Weights of a small transformer language model: 37.1M parameters, 575M tokens.
Each number is 50 + 15 x the weight over its row's rms, rounded and kept within 0 to 99. Layers, rows and columns count from 0. The size before them is the row's rms in percent of the matrix's.

# layer 4 MLP gate, 1024x512, rms 0.112, rows 137-155, columns 0-127
105:47 54 41 50 63 65 35 58 44 11 69 31 69 32 48 37 48 55 37 74 20 49 40 45 53 58 58 81 62 48 55 35 49 43 50 50 56 51 61 48 47 63 56 46 45 52 24 48 61 75 67 41 64 62 37 60 52 67 42 42 54 46 73 85 31 46 62 24 43 52 54 35 64 48 52 69 35 57 23 43 37 70 39 52 57 70 54 48 53 44 61 42 42 29 30 53 50 29 51 40 53 81 57 52 87 48 52 53 41 52 63 47 52 45 68 43 50 19 17 44 57 55 49 29 37 18 26 47
100:67 51 66 25 35 23 79 50 38 65 40 36 39 38 36 52 51 51 57 56 58 42 53 61 67 54 42 43 37 39 39 52 46 45 56 46 54 40 39 56 40 37 16 41 54 43 46 35 38 50 44 52 50 60 75 35 63 80 52 46 21 35 25 65 53 35 38 57 63 31 65 31 66 60 59 43 60 41 46 61 62 49 45 48 53 22 60 11 53 63 57 53 41 43 64 56 37 18 28 41 81 55 49 62 87 70 68 56 45 38 30 54 25 75 58 35 40 59 12 74 55 64 65 51 59 55 50 49
102:46 53 50 47 69 67 45 40 37 49 52 63 27 66 51 47 31 75 55 64 26 50 34 32 74 50 47 49 33 40 26 72 29 24 35 50 72 50 32 71 19 56 52 44 18 48 82 39 63 56 43 37 46 50 24 72 55 70 50 38 48 38 40 49 62 56 60 60 39 74 37 36 62 67 43 26 45 25 44 59 55 55 37 31 62 55 34 57 52 33 55 65 42 48 99 65 34 55 14 30 65 73 34 50 74 39 32 53 29 67 54 28 86 15 42 88 54 28 39 67 46 63 55 39 43 47 75 32
101:39 38 67 71 60 61 76 56 37 40 72 44 55 41 54 69 48 37 64 40 50 65 54 57 80 48 56 43 62 48 44 37 65 36 71 36 37 37 36 65 57 30 73 65 54 35 48 63 35 16 51 36 28 69 67 40 30 75 54 61 58 61 52 61 35 58 44 46 56 46 70 90 47 42 45 42 57 27 64 55 42 59 49 51 37 50 63 66 47 49 78 25 42 57 45 62 62 68 36 71 12 44 55 64 33 56 58 46 34 53 25 46 35 42 55 26 54 87 38 50 55 50 77 71 69 48 66 23
104:41 49 63 45 57 47 66 73 45 79 43 24 65 25 49 54 69 26 47 66 78 35 38 60 72 28 45 43 43 47 40 32 46 55 39 61 42 76 28 65 75 46 23 33 58 33 28 56 59 30 52 58 28 52 43 15 46 40 62 42 22 45 53 46 50 37 41 47 85 47 52 29 36 79 50 63 54 52 35 55 67 63 47 72 43 40 50 35 64 35 67 57 46 51 41 45 46 62 29 42 39 75 54 43 31 47 30 62 82 47 56 37 40 62 69 42 57 38 55 39 73 68 65 50 50 55 64 50
093:41 48 86 51 44 46 57 66 70 24 59 55 49 57 55 50 81 63 36 13 62 49 36 30 55 46 55 69 41 57 45 58 41 35 83 36 63 67 57 47 47 53 44 63 56 62 65 42 70 42 37 85 52 38 68 44 50 51 50 68 56 52 51 16 73 58 55 42 48 38 33 45 47 31 56 46 68 55 60 41 43 48 43 64 31 40 28 27 50 48 51 32 74 55 41 59 49 48 28 65 44 48 37 27 46 84 55 70 52 47 58 68 35 47 39 53 58 62 39 81 54 60 19 43 48 79 64 43
102:49 54 77 59 52 52 47 53 61 70 56 21 49 58 31 29 65 55 60 27 32 48 36 23 47 53 46 10 53 05 54 60 16 60 62 62 35 58 35 52 45 59 44 63 48 76 67 63 50 65 57 54 45 48 15 75 38 59 27 40 57 50 27 56 52 38 36 42 52 42 71 47 42 51 59 47 53 50 58 55 53 55 56 39 60 56 45 43 48 65 51 58 62 00 29 60 25 47 35 51 33 67 37 56 49 40 21 41 57 11 54 49 54 53 35 56 35 33 19 38 68 23 41 48 59 34 35 41
092:64 63 58 45 28 61 41 22 61 05 68 52 35 74 40 48 53 68 27 44 60 74 54 41 73 76 35 32 46 46 54 17 59 59 56 40 55 60 52 39 33 34 68 39 51 55 59 73 54 66 32 67 43 50 64 57 64 49 52 40 70 37 30 10 44 40 71 58 38 34 57 31 26 41 36 62 49 63 77 53 71 81 40 85 31 61 56 10 47 65 62 48 25 66 70 48 71 51 24 52 47 37 38 52 41 24 53 53 48 71 41 42 59 58 39 41 64 49 48 57 29 17 60 40 73 60 47 30
096:99 45 81 65 18 17 62 70 58 42 50 56 64 23 67 56 27 66 57 83 59 36 52 83 70 73 35 36 36 44 60 41 66 59 55 46 59 44 73 40 53 51 33 60 88 24 33 59 32 48 83 64 36 62 67 68 61 51 39 42 79 34 15 20 59 48 56 30 46 41 71 56 36 83 31 23 51 45 37 39 72 64 38 43 52 22 55 44 41 38 32 44 34 42 47 50 40 74 81 49 44 31 61 65 67 63 66 47 32 39 48 64 40 53 63 54 68 34 38 67 70 70 42 60 30 65 32 71
099:56 58 85 35 60 38 44 49 54 78 26 72 50 59 35 66 21 59 04 63 41 44 75 25 53 51 48 42 69 30 52 56 64 56 73 56 18 44 49 61 99 17 39 44 48 64 67 48 61 50 62 68 45 54 43 54 41 47 65 60 76 40 58 50 81 27 34 27 53 57 44 30 61 67 20 37 33 61 35 57 66 44 43 48 55 61 72 66 39 83 45 53 58 47 32 55 56 59 25 63 64 36 41 46 30 37 65 49 52 29 31 40 52 60 45 39 52 68 41 50 51 53 17 36 62 31 47 27
100:65 69 63 65 33 45 74 55 32 65 43 44 75 58 46 51 44 52 24 32 60 48 18 28 33 27 29 38 48 38 60 51 48 44 46 67 47 59 72 44 40 40 50 62 58 56 62 34 45 60 57 60 52 53 37 43 59 56 68 64 60 44 70 63 36 49 25 61 60 65 55 26 76 48 55 44 44 74 62 60 47 86 76 18 49 54 34 55 23 43 38 61 63 46 53 37 40 41 60 41 69 61 65 59 59 41 57 51 21 69 37 45 14 41 35 45 41 67 73 32 29 61 26 48 67 52 83 32
084:57 50 50 44 50 67 73 73 52 54 58 61 33 24 39 54 39 58 28 72 38 55 37 57 50 29 50 32 55 59 73 50 71 51 77 78 21 65 65 45 44 66 67 80 29 62 75 48 40 65 49 74 60 62 38 52 51 54 51 60 21 44 45 35 42 67 60 64 41 31 61 44 47 49 80 40 33 60 76 13 56 74 40 70 54 61 48 64 26 67 55 61 50 47 37 98 34 38 52 35 62 83 63 47 76 53 36 49 41 73 66 28 65 61 68 78 42 57 56 33 43 53 40 49 27 57 66 50
104:59 52 73 46 41 66 70 51 42 74 42 50 62 43 53 40 44 42 59 34 64 38 49 23 43 58 48 38 51 03 33 20 42 69 09 69 20 41 78 90 54 34 63 54 63 44 35 60 36 45 21 67 25 41 23 46 54 52 40 66 50 28 46 48 71 53 31 60 28 36 60 54 35 76 53 51 67 36 41 55 78 39 61 46 46 37 63 34 44 40 34 53 07 59 34 42 60 64 60 57 36 57 42 45 25 66 29 44 56 43 59 26 32 55 81 61 30 37 58 55 58 66 66 58 44 44 49 60
098:41 45 46 59 63 46 27 49 38 53 62 55 20 62 45 66 47 75 66 65 46 26 15 59 39 46 59 50 50 65 69 29 50 55 27 32 63 65 39 48 56 58 84 43 28 53 19 37 64 74 44 46 61 51 73 47 39 57 48 58 48 62 56 47 35 63 42 38 47 40 32 37 38 16 64 40 49 22 61 48 25 66 45 44 28 54 37 47 21 59 37 46 36 57 40 42 56 41 23 73 47 57 51 62 39 53 41 43 51 43 51 46 35 37 68 72 38 59 97 76 50 44 44 61 46 52 76 42
101:54 57 65 47 75 53 50 52 43 51 80 52 57 69 57 65 42 40 58 50 89 49 51 53 34 51 55 44 43 91 59 50 26 76 67 30 55 47 30 48 39 58 36 50 63 56 43 59 33 45 40 39 44 26 43 57 54 62 52 52 45 33 39 49 56 34 29 62 47 47 68 43 31 55 28 78 18 73 22 61 45 64 25 62 61 60 68 44 47 70 51 53 43 44 86 53 62 54 27 39 46 54 50 41 29 62 51 30 35 79 69 37 59 74 36 69 48 87 40 56 73 31 63 49 61 30 52 21
104:28 33 68 22 24 07 25 55 48 66 45 37 62 49 77 28 43 32 47 43 48 57 46 58 51 53 36 37 55 54 65 72 57 69 49 74 32 20 58 69 78 42 84 42 53 29 58 51 41 46 70 46 43 30 64 51 47 70 50 47 48 58 58 58 53 43 51 67 49 23 58 42 30 58 49 55 36 46 66 38 47 48 54 37 80 53 25 76 69 56 62 49 33 57 47 33 52 50 62 53 61 35 59 60 36 25 34 29 59 74 38 53 64 53 41 41 69 65 50 52 35 57 61 27 73 22 61 69
100:22 32 45 68 78 43 69 59 49 63 55 56 57 30 35 47 57 38 40 56 44 44 39 61 20 57 71 49 47 36 32 84 35 47 38 48 36 41 60 48 61 79 53 89 63 67 53 61 32 61 37 59 49 35 48 61 58 54 28 27 66 39 56 49 24 33 34 41 50 35 38 62 70 54 38 21 29 36 37 72 46 27 51 26 68 55 74 33 34 82 19 42 25 53 41 42 22 57 50 45 33 65 56 83 51 46 41 35 48 30 32 70 58 27 47 54 53 50 45 39 59 33 34 24 31 71 74 58
098:60 27 60 69 70 51 72 23 44 36 42 63 36 45 64 53 59 16 38 45 84 35 44 47 54 53 57 35 31 74 56 33 78 68 74 68 37 36 40 67 45 51 51 41 42 32 50 99 65 81 68 33 57 46 29 45 68 23 72 31 36 63 59 35 43 27 59 55 47 48 68 59 30 48 70 45 33 70 61 26 48 44 62 51 50 47 53 57 49 57 51 63 28 58 46 27 52 55 44 43 49 75 58 50 47 74 41 66 70 57 49 36 62 45 56 37 51 44 67 54 22 49 61 51 40 54 25 41
089:49 69 74 57 21 62 62 43 57 61 61 33 29 46 38 46 60 67 46 42 70 40 49 36 81 70 56 54 62 63 52 65 54 44 54 52 30 13 36 65 30 32 43 72 53 43 44 63 27 60 50 72 45 63 80 73 42 47 69 63 47 40 67 60 65 54 44 55 42 77 29 46 25 86 65 32 21 39 73 54 83 52 41 59 41 42 72 59 31 51 55 34 77 70 67 35 78 23 50 52 40 52 30 51 44 26 17 67 64 61 39 74 38 26 82 66 26 29 55 48 42 87 54 44 49 47 53 23
# layer 4 MLP up, 1024x512, rms 0.11, rows 137-154, columns 0-127
104:38 43 41 46 41 40 57 18 52 66 56 51 65 49 62 38 63 50 57 70 50 87 51 59 54 51 50 68 16 43 46 62 50 54 63 34 15 62 74 55 33 38 49 34 20 44 30 60 48 62 49 50 87 33 50 54 57 59 47 47 76 55 78 20 32 38 64 59 62 59 28 44 72 38 56 66 85 61 42 40 59 39 46 43 56 80 45 54 37 63 52 41 36 57 49 64 46 55 58 39 58 43 71 53 29 23 67 58 55 73 51 39 64 39 53 68 43 67 58 38 53 53 30 60 53 26 52 81
100:63 63 53 78 79 40 75 63 65 38 43 04 76 40 30 37 37 40 48 38 57 46 47 43 47 48 23 62 60 70 57 26 18 38 73 56 46 43 51 61 32 39 49 53 64 48 75 65 46 22 58 27 67 43 51 43 43 46 57 28 57 34 52 45 70 61 38 35 64 35 39 70 63 19 50 23 28 56 31 25 53 34 26 58 39 66 63 55 63 44 16 65 63 33 50 32 87 25 40 35 24 28 63 85 43 51 48 44 18 43 56 42 29 43 30 28 36 47 40 58 33 70 25 63 68 49 51 26
103:46 58 40 57 43 96 64 56 35 31 47 76 63 39 58 41 42 54 66 67 47 47 66 68 53 60 51 53 53 50 13 35 40 37 54 64 73 39 65 68 70 52 71 67 40 49 45 39 46 60 22 64 32 49 52 33 49 55 32 61 27 42 57 39 73 40 35 46 71 51 34 21 47 55 46 67 57 44 19 41 48 67 33 38 58 54 27 51 51 33 38 65 71 74 72 82 45 50 27 65 47 78 25 40 25 42 43 51 58 64 54 93 15 40 36 42 27 33 71 44 37 69 52 67 44 50 22 10
096:47 62 22 36 62 48 69 34 55 40 66 52 57 56 49 67 45 71 40 63 40 55 31 60 56 71 30 54 43 65 30 36 36 65 60 24 28 47 66 48 64 33 64 29 74 56 40 34 74 28 33 65 49 51 64 50 59 56 71 32 53 32 43 78 73 31 64 30 43 83 18 46 93 49 51 63 45 68 49 63 46 24 73 19 58 71 41 56 43 42 64 67 21 35 66 73 59 91 29 68 38 50 52 31 39 60 50 54 36 55 52 39 40 65 54 50 39 34 43 45 54 23 39 67 50 44 46 44
107:57 44 64 38 38 18 46 63 23 26 55 34 44 85 37 73 44 24 69 63 61 43 68 33 48 60 66 39 41 25 39 56 56 36 39 49 65 25 44 40 59 58 56 25 55 70 51 39 77 38 46 65 47 58 69 74 27 45 58 85 52 51 44 62 77 48 47 80 31 35 41 49 35 43 53 39 60 42 41 60 46 50 43 67 62 42 43 55 75 36 51 53 46 32 58 77 68 72 62 67 36 58 47 64 76 62 41 55 48 32 25 66 75 27 27 32 64 57 61 30 56 48 57 29 59 40 52 50
098:36 46 63 55 53 36 43 56 29 70 48 58 43 53 32 59 49 63 52 58 80 57 79 79 53 43 63 37 54 53 49 58 40 25 43 61 61 33 45 25 50 54 67 59 65 32 40 76 32 49 71 37 58 28 20 08 54 43 49 35 74 46 36 45 30 48 41 45 61 55 67 29 45 44 28 39 67 58 62 61 53 68 38 51 61 72 47 53 54 61 73 54 56 58 64 56 64 26 55 62 58 43 43 50 51 47 35 58 54 53 25 21 70 62 56 65 33 53 66 54 55 72 55 69 40 55 27 62
103:69 46 84 76 39 58 68 21 46 66 56 55 51 68 56 45 91 42 55 65 35 42 46 38 47 66 64 51 46 52 41 48 45 42 53 34 30 48 63 71 44 39 44 59 82 37 31 53 51 34 61 40 78 41 15 56 46 51 45 44 41 70 36 47 78 31 57 70 53 27 78 52 54 48 43 51 36 94 38 21 30 50 52 50 46 63 48 53 68 56 85 20 55 40 58 59 61 66 37 45 44 53 33 45 51 50 61 81 53 66 66 80 72 55 73 63 12 54 35 66 41 55 42 42 63 59 41 63
095:44 59 60 41 36 78 40 64 58 44 60 59 54 52 70 52 47 57 60 57 28 45 61 66 64 52 44 49 56 60 24 28 27 72 55 58 54 62 32 42 51 57 58 60 53 74 66 61 44 40 60 41 22 41 50 36 42 45 47 50 50 43 65 70 60 24 58 29 72 56 53 40 35 53 05 70 51 39 25 40 47 58 50 32 43 62 30 60 86 51 57 37 38 63 37 57 75 47 60 47 38 42 55 70 48 45 59 60 51 24 75 46 21 57 55 59 59 38 60 54 75 51 61 56 67 49 69 51
097:39 45 54 41 56 42 57 28 41 45 61 27 70 52 55 54 52 73 30 43 56 55 49 54 37 42 75 69 59 66 63 52 46 88 54 40 46 26 71 37 32 40 45 31 59 53 63 32 69 37 61 65 60 42 36 25 30 36 56 30 35 52 62 47 34 45 56 67 05 63 49 31 39 64 45 48 48 58 60 32 41 48 47 27 26 51 32 58 47 38 55 64 61 67 54 71 50 37 54 41 41 69 66 15 40 79 65 67 58 60 55 71 60 48 43 65 50 44 78 43 44 63 44 50 46 63 42 44
103:26 43 48 37 52 26 61 37 44 61 68 34 43 50 53 66 48 51 54 55 77 48 68 36 25 75 40 64 58 33 53 45 55 63 45 68 60 57 41 42 43 63 19 89 25 55 28 86 70 43 45 59 58 69 45 35 47 50 72 45 40 51 27 51 18 41 32 63 65 69 49 52 49 52 22 50 61 70 47 33 60 60 36 51 55 55 53 33 70 67 38 79 62 50 56 31 43 47 90 44 37 37 56 53 67 60 43 59 38 66 51 36 66 56 57 33 55 15 46 33 53 32 22 56 42 52 73 56
098:50 50 65 55 79 55 54 62 46 62 34 58 42 60 65 52 54 54 48 60 29 50 47 58 56 66 53 20 45 23 26 48 45 66 57 63 52 72 36 67 57 50 39 35 53 23 47 70 32 50 48 43 33 34 55 62 50 41 58 58 44 41 44 31 53 47 31 65 53 43 60 45 43 53 52 64 67 31 43 37 46 56 34 61 67 59 75 44 40 43 74 48 28 23 56 71 49 38 46 64 46 53 25 25 32 57 47 64 50 31 61 49 48 82 51 43 65 59 73 87 41 36 66 69 66 48 47 34
086:53 64 20 66 43 44 64 43 58 08 52 61 72 40 33 58 73 54 59 54 27 43 76 64 57 65 20 50 56 35 81 24 69 41 58 41 71 62 62 55 47 64 53 48 34 61 34 54 10 50 47 49 70 46 26 22 40 45 63 46 26 44 48 28 37 58 50 35 50 40 41 54 39 52 70 58 47 36 57 39 45 44 61 51 54 86 31 57 56 33 37 54 57 55 64 30 50 61 45 13 65 68 40 47 18 58 59 57 51 67 29 48 29 63 58 16 89 63 46 48 61 29 33 36 55 65 36 32
096:37 33 58 58 38 49 73 30 60 40 61 34 57 37 64 66 48 37 52 67 41 48 55 45 24 53 53 42 60 48 54 73 91 29 38 33 51 19 52 49 42 55 67 21 34 25 42 66 65 38 55 32 92 35 67 65 63 51 71 51 45 50 57 67 48 66 60 49 20 52 49 65 85 64 48 44 85 70 68 34 48 43 76 72 34 37 22 41 44 41 67 41 44 73 70 57 62 49 29 37 46 58 33 41 67 26 53 51 56 37 58 61 33 14 62 30 50 44 53 71 55 25 53 36 63 26 18 59
100:67 43 68 34 75 40 34 49 35 59 19 45 52 47 30 51 62 48 61 72 45 26 34 39 38 50 44 66 61 38 71 61 27 59 48 51 48 67 32 31 58 40 25 68 36 74 14 31 60 79 51 58 59 25 62 37 35 48 19 28 43 36 30 52 61 51 50 54 64 51 78 37 64 53 63 48 48 70 51 53 56 65 37 63 33 34 49 24 57 54 46 23 45 46 55 35 61 24 60 65 65 40 53 64 43 50 72 99 55 53 58 58 62 65 34 40 59 51 54 47 80 73 59 67 53 44 22 48
101:57 18 41 54 41 45 40 41 51 32 72 81 69 67 78 58 77 34 72 46 60 57 46 24 59 43 48 29 38 43 54 53 54 21 62 41 30 33 51 38 33 45 46 58 58 38 67 54 38 19 56 53 40 50 47 37 10 40 61 54 38 35 43 27 32 27 54 43 56 57 39 36 34 65 42 44 51 58 28 62 28 53 47 65 29 42 43 45 44 68 42 53 46 62 67 31 42 60 52 67 37 13 23 64 61 54 43 52 44 26 44 56 50 48 33 61 25 55 44 78 70 58 43 26 43 48 41 40
103:96 48 78 51 51 61 60 33 31 57 43 37 49 53 58 68 49 65 35 57 51 46 48 70 57 55 27 46 37 55 47 44 42 53 18 50 66 17 55 44 57 69 50 65 29 46 61 40 79 46 37 60 51 52 61 53 24 43 07 54 45 69 56 20 58 32 25 19 41 49 30 45 57 41 40 40 56 53 59 44 41 39 31 71 41 43 56 64 69 98 60 62 24 59 45 23 40 37 57 45 48 07 63 53 54 49 41 61 56 73 38 41 39 41 48 28 59 44 39 46 73 65 48 26 52 41 42 64
105:52 55 76 37 69 64 53 57 46 68 44 62 26 50 52 24 51 46 43 53 74 60 35 58 56 48 57 49 32 87 65 59 44 33 53 55 52 60 42 69 77 63 52 53 48 43 64 48 74 61 48 67 59 66 63 54 49 78 57 50 73 41 42 58 53 45 72 56 37 45 46 51 55 64 33 60 53 69 64 86 66 52 62 47 52 61 41 31 34 18 57 76 39 62 73 23 35 47 47 52 60 60 73 60 66 47 46 59 37 15 61 40 53 34 21 39 34 28 51 42 51 23 36 63 45 38 69 57
098:37 37 62 51 26 59 38 54 45 35 46 08 38 40 45 34 71 48 38 34 26 71 49 76 31 31 49 71 84 36 61 70 40 45 56 33 40 12 52 23 70 52 24 34 45 43 22 41 51 62 54 83 80 79 32 70 51 73 46 31 58 47 54 47 36 53 56 62 24 63 34 34 59 67 65 31 44 46 48 58 49 55 61 50 73 24 63 64 61 58 42 51 24 70 36 20 35 56 51 34 26 76 69 68 62 24 66 45 46 49 49 15 45 60 61 37 29 65 30 26 59 27 44 08 39 47 40 47
# layer 4 MLP down (transposed), 1024x512, rms 0.105, rows 137-154, columns 0-127
105:54 58 38 46 25 53 64 58 47 36 52 55 49 43 66 37 45 65 42 46 34 60 74 50 57 53 31 40 55 48 37 53 67 28 43 34 46 57 55 50 47 45 57 52 71 35 84 44 24 46 75 09 70 54 41 51 81 55 63 29 64 48 15 60 41 25 61 61 74 42 44 42 69 61 53 91 75 64 54 52 69 34 42 65 63 70 32 53 40 59 77 45 56 27 34 76 60 49 41 14 53 34 51 54 39 52 56 75 62 59 28 29 45 58 30 45 26 90 58 73 45 57 18 54 65 71 50 46
097:55 26 64 51 39 70 61 69 62 35 65 56 48 33 50 40 35 28 53 23 70 53 62 21 50 65 46 29 21 56 37 52 58 64 59 21 49 36 51 62 41 60 46 48 48 45 47 50 44 88 49 66 56 80 50 28 47 56 81 50 47 53 46 58 52 47 34 45 70 52 45 53 25 60 37 11 35 46 50 64 19 41 53 33 74 51 68 45 63 44 66 73 53 48 42 48 61 74 25 39 39 69 46 76 49 33 55 57 27 51 57 58 72 26 49 58 63 68 53 40 32 49 58 30 45 70 71 69
100:43 69 54 41 66 71 58 67 55 66 27 24 51 48 24 34 79 37 58 56 99 35 56 47 52 36 54 66 52 79 33 45 48 51 66 68 27 35 43 45 31 60 39 54 35 62 63 53 59 39 75 27 50 40 31 13 37 35 17 44 32 48 46 34 42 51 21 55 67 53 67 31 49 46 60 52 43 35 47 35 33 31 37 37 21 57 44 34 37 55 61 48 74 34 31 42 37 61 67 65 52 44 75 40 12 33 25 20 26 43 63 46 57 39 64 49 35 45 42 53 44 77 22 50 50 26 63 45
099:67 47 54 36 35 60 55 36 74 45 51 53 46 39 45 26 68 47 54 27 83 45 71 49 50 39 39 38 54 46 42 40 41 68 30 61 54 34 47 49 47 56 40 50 46 51 25 26 72 27 58 60 47 71 02 59 43 27 41 45 37 76 48 67 59 36 86 49 58 29 33 58 44 38 49 28 44 44 89 68 68 45 51 62 58 51 38 33 48 58 59 42 51 25 55 49 60 24 44 70 42 16 34 61 63 24 41 62 27 58 62 42 76 33 50 55 88 50 44 44 65 52 29 95 42 57 55 59
106:51 73 59 67 30 48 26 82 24 49 55 43 40 59 49 57 14 65 47 44 66 58 51 39 64 57 41 58 34 50 55 64 62 56 32 27 45 61 32 82 57 71 14 27 46 62 50 33 88 20 39 47 12 58 47 50 53 27 61 56 12 72 27 59 30 68 69 45 76 54 32 61 57 34 44 75 21 39 45 51 15 36 50 55 63 29 50 51 72 64 41 56 39 57 28 80 34 50 60 40 54 84 91 78 28 16 48 45 37 24 48 39 21 44 45 41 56 27 55 25 64 38 48 30 49 62 36 55
099:60 26 34 61 40 65 64 40 44 73 21 45 43 60 54 38 35 56 60 40 99 25 24 41 68 42 33 55 59 51 65 34 44 32 86 53 56 51 53 61 58 47 18 68 69 45 31 57 78 20 24 65 53 56 47 61 48 58 45 71 16 58 46 56 31 62 45 67 41 67 32 43 39 30 68 48 53 67 38 22 72 39 29 29 50 62 56 56 37 56 47 39 42 60 54 93 34 54 70 53 54 49 59 25 53 42 52 48 62 40 50 62 63 35 55 44 65 31 26 58 38 48 45 48 62 41 59 35
097:67 65 52 34 49 25 45 66 58 49 65 35 40 69 49 51 45 60 65 51 17 25 49 66 50 29 46 33 31 42 47 37 59 22 56 61 35 52 59 48 41 54 66 65 56 30 59 50 47 12 55 36 33 24 67 40 82 53 67 47 42 61 48 30 38 76 64 79 73 48 48 31 72 72 41 76 60 51 57 53 61 69 60 63 52 51 46 48 36 37 52 76 86 52 31 29 45 48 64 36 55 57 58 54 52 34 81 61 40 66 60 43 28 40 65 27 70 37 48 20 57 50 30 63 32 25 60 41
098:54 50 68 47 29 75 42 72 49 52 36 23 37 37 54 58 56 51 53 28 15 52 38 29 45 59 58 62 56 57 74 57 48 48 52 60 59 43 46 19 67 43 32 93 21 42 55 36 34 38 65 39 56 38 35 54 45 50 38 36 69 67 43 62 50 41 63 19 80 35 55 68 53 56 78 83 59 63 57 42 31 54 61 70 49 61 55 62 42 52 60 45 46 46 36 67 67 31 53 46 71 31 51 58 48 82 52 66 34 18 55 35 75 90 41 35 21 49 44 59 72 40 47 46 40 21 50 51
097:43 86 29 55 65 36 34 46 41 40 46 28 54 52 59 43 47 36 64 66 07 62 55 58 48 33 57 69 60 64 81 59 63 62 60 39 66 22 39 43 53 24 58 44 39 56 43 37 89 64 33 37 64 54 30 08 49 40 60 55 51 65 39 39 52 64 20 46 37 48 41 36 91 60 62 50 48 59 55 48 65 61 60 56 35 58 37 49 68 72 44 35 69 81 40 46 35 65 40 42 82 49 76 37 61 66 74 56 69 54 42 62 50 44 66 33 54 68 54 65 37 25 50 31 69 60 40 16
103:53 34 49 56 71 54 55 33 20 52 55 69 74 50 57 55 34 50 54 28 39 43 35 51 38 41 47 78 45 37 38 34 61 40 60 44 47 61 41 31 54 64 61 47 36 60 47 43 54 59 43 71 49 48 33 71 46 53 30 57 24 57 50 37 46 35 34 93 37 40 44 26 46 55 41 32 55 30 34 80 49 65 64 25 48 87 31 33 52 49 38 42 79 40 79 46 55 38 68 79 59 39 07 64 15 43 37 38 52 66 59 31 62 47 73 10 46 45 58 26 47 53 54 50 55 61 68 39
099:49 42 69 66 62 47 35 63 66 65 42 47 55 39 44 62 59 31 26 48 41 36 75 48 60 41 64 56 44 66 50 36 26 32 30 39 38 62 28 51 57 35 79 43 52 27 55 54 44 55 47 57 65 51 51 73 73 60 44 56 42 44 47 16 30 58 44 48 50 68 41 61 33 59 56 54 51 68 54 63 51 51 39 61 38 76 66 63 73 33 39 56 56 36 71 59 20 75 34 68 42 66 57 09 35 36 69 43 75 33 49 35 81 67 49 64 32 64 27 63 59 50 46 81 55 56 64 71
089:46 30 52 60 59 59 40 49 33 29 54 38 38 51 52 59 52 44 48 53 98 30 37 74 46 18 66 49 68 40 37 49 46 51 52 31 52 36 28 43 59 53 62 50 58 66 55 55 79 46 45 36 51 39 43 65 63 66 40 35 45 86 54 57 34 52 57 40 14 70 60 49 58 52 58 25 31 65 29 31 56 76 51 15 46 64 59 33 69 21 35 33 28 43 71 64 44 69 50 55 35 25 44 77 57 56 02 42 59 52 35 19 52 59 65 78 74 61 52 59 33 39 64 17 50 61 51 68
102:43 56 51 48 72 41 84 44 23 46 83 43 37 32 39 47 31 49 34 54 55 49 70 77 81 39 40 71 49 68 57 47 70 53 31 68 65 50 63 53 39 23 28 51 94 21 62 54 53 78 34 68 66 41 45 52 42 41 45 62 59 45 56 27 63 62 39 74 51 62 83 53 46 45 56 52 63 73 52 25 36 41 50 49 41 23 59 14 46 35 54 60 40 49 65 91 41 22 37 38 63 47 35 56 47 50 51 28 22 27 60 49 34 25 39 53 88 24 56 61 46 44 00 64 54 44 50 59
096:60 42 54 56 33 61 78 33 34 57 55 54 37 48 49 51 28 53 54 69 63 87 58 31 60 47 57 51 38 81 26 69 39 49 46 48 47 53 58 37 49 75 41 63 57 42 83 36 38 62 39 57 57 49 45 84 42 77 82 54 43 59 14 50 55 43 54 89 56 05 48 46 48 76 59 49 59 57 59 30 28 32 52 29 56 62 58 35 97 56 70 41 44 44 52 41 63 35 60 40 43 64 58 41 61 35 60 62 42 72 46 37 67 41 28 28 40 64 44 54 72 42 49 41 69 50 45 57
103:32 50 52 58 44 69 71 52 45 33 41 76 54 34 59 51 41 38 44 53 45 31 76 52 74 39 36 43 52 74 67 42 49 42 34 62 37 32 49 58 41 64 81 31 59 49 46 29 55 43 50 56 48 53 52 63 27 46 25 74 47 44 39 32 42 22 53 68 52 60 41 44 42 31 32 61 56 50 59 35 60 31 40 19 32 72 54 43 53 62 73 30 66 57 69 55 47 55 49 59 60 50 32 28 57 36 55 53 27 46 70 47 10 44 20 50 25 32 54 48 43 74 48 50 35 14 66 58
103:56 48 47 46 45 47 66 36 40 73 46 43 46 64 65 53 53 65 40 54 47 42 82 41 29 67 37 04 25 21 44 36 56 61 52 48 61 48 30 29 55 52 26 59 65 62 72 47 13 66 37 44 53 51 44 42 53 56 43 63 56 52 64 26 62 50 49 64 48 29 38 33 52 44 83 38 59 64 32 56 29 51 31 58 58 62 40 47 32 38 31 54 64 29 55 46 51 56 32 47 12 54 77 18 71 53 59 50 48 42 52 47 70 45 52 56 68 46 09 40 77 74 57 33 42 42 38 69
095:53 53 58 53 58 52 74 57 30 53 51 28 54 68 53 49 44 53 43 49 00 48 29 43 34 47 49 44 47 58 19 25 31 52 67 44 37 39 24 38 53 65 72 54 54 38 63 50 55 43 50 83 47 57 53 40 71 50 54 58 38 62 39 50 40 80 34 63 48 51 42 45 43 54 53 58 22 57 54 67 49 47 73 59 47 45 43 02 54 64 47 42 14 48 43 77 32 29 52 57 41 48 64 55 46 37 40 34 63 66 41 47 31 48 68 70 57 47 11 44 45 35 59 55 46 53 50 64
102:49 17 37 69 54 36 10 56 61 30 46 32 73 28 71 43 25 60 46 12 35 27 67 33 07 56 55 46 57 53 38 70 48 44 60 69 49 51 52 39 33 46 21 30 73 56 27 45 46 32 51 30 70 47 70 46 55 62 57 62 69 68 39 77 47 59 52 49 22 50 33 39 28 68 64 62 36 34 54 62 47 54 55 09 89 42 47 55 59 49 31 44 35 54 41 45 38 50 52 43 49 42 46 48 45 31 58 69 60 60 35 36 39 65 66 56 12 66 41 32 76 58 43 44 51 67 64 46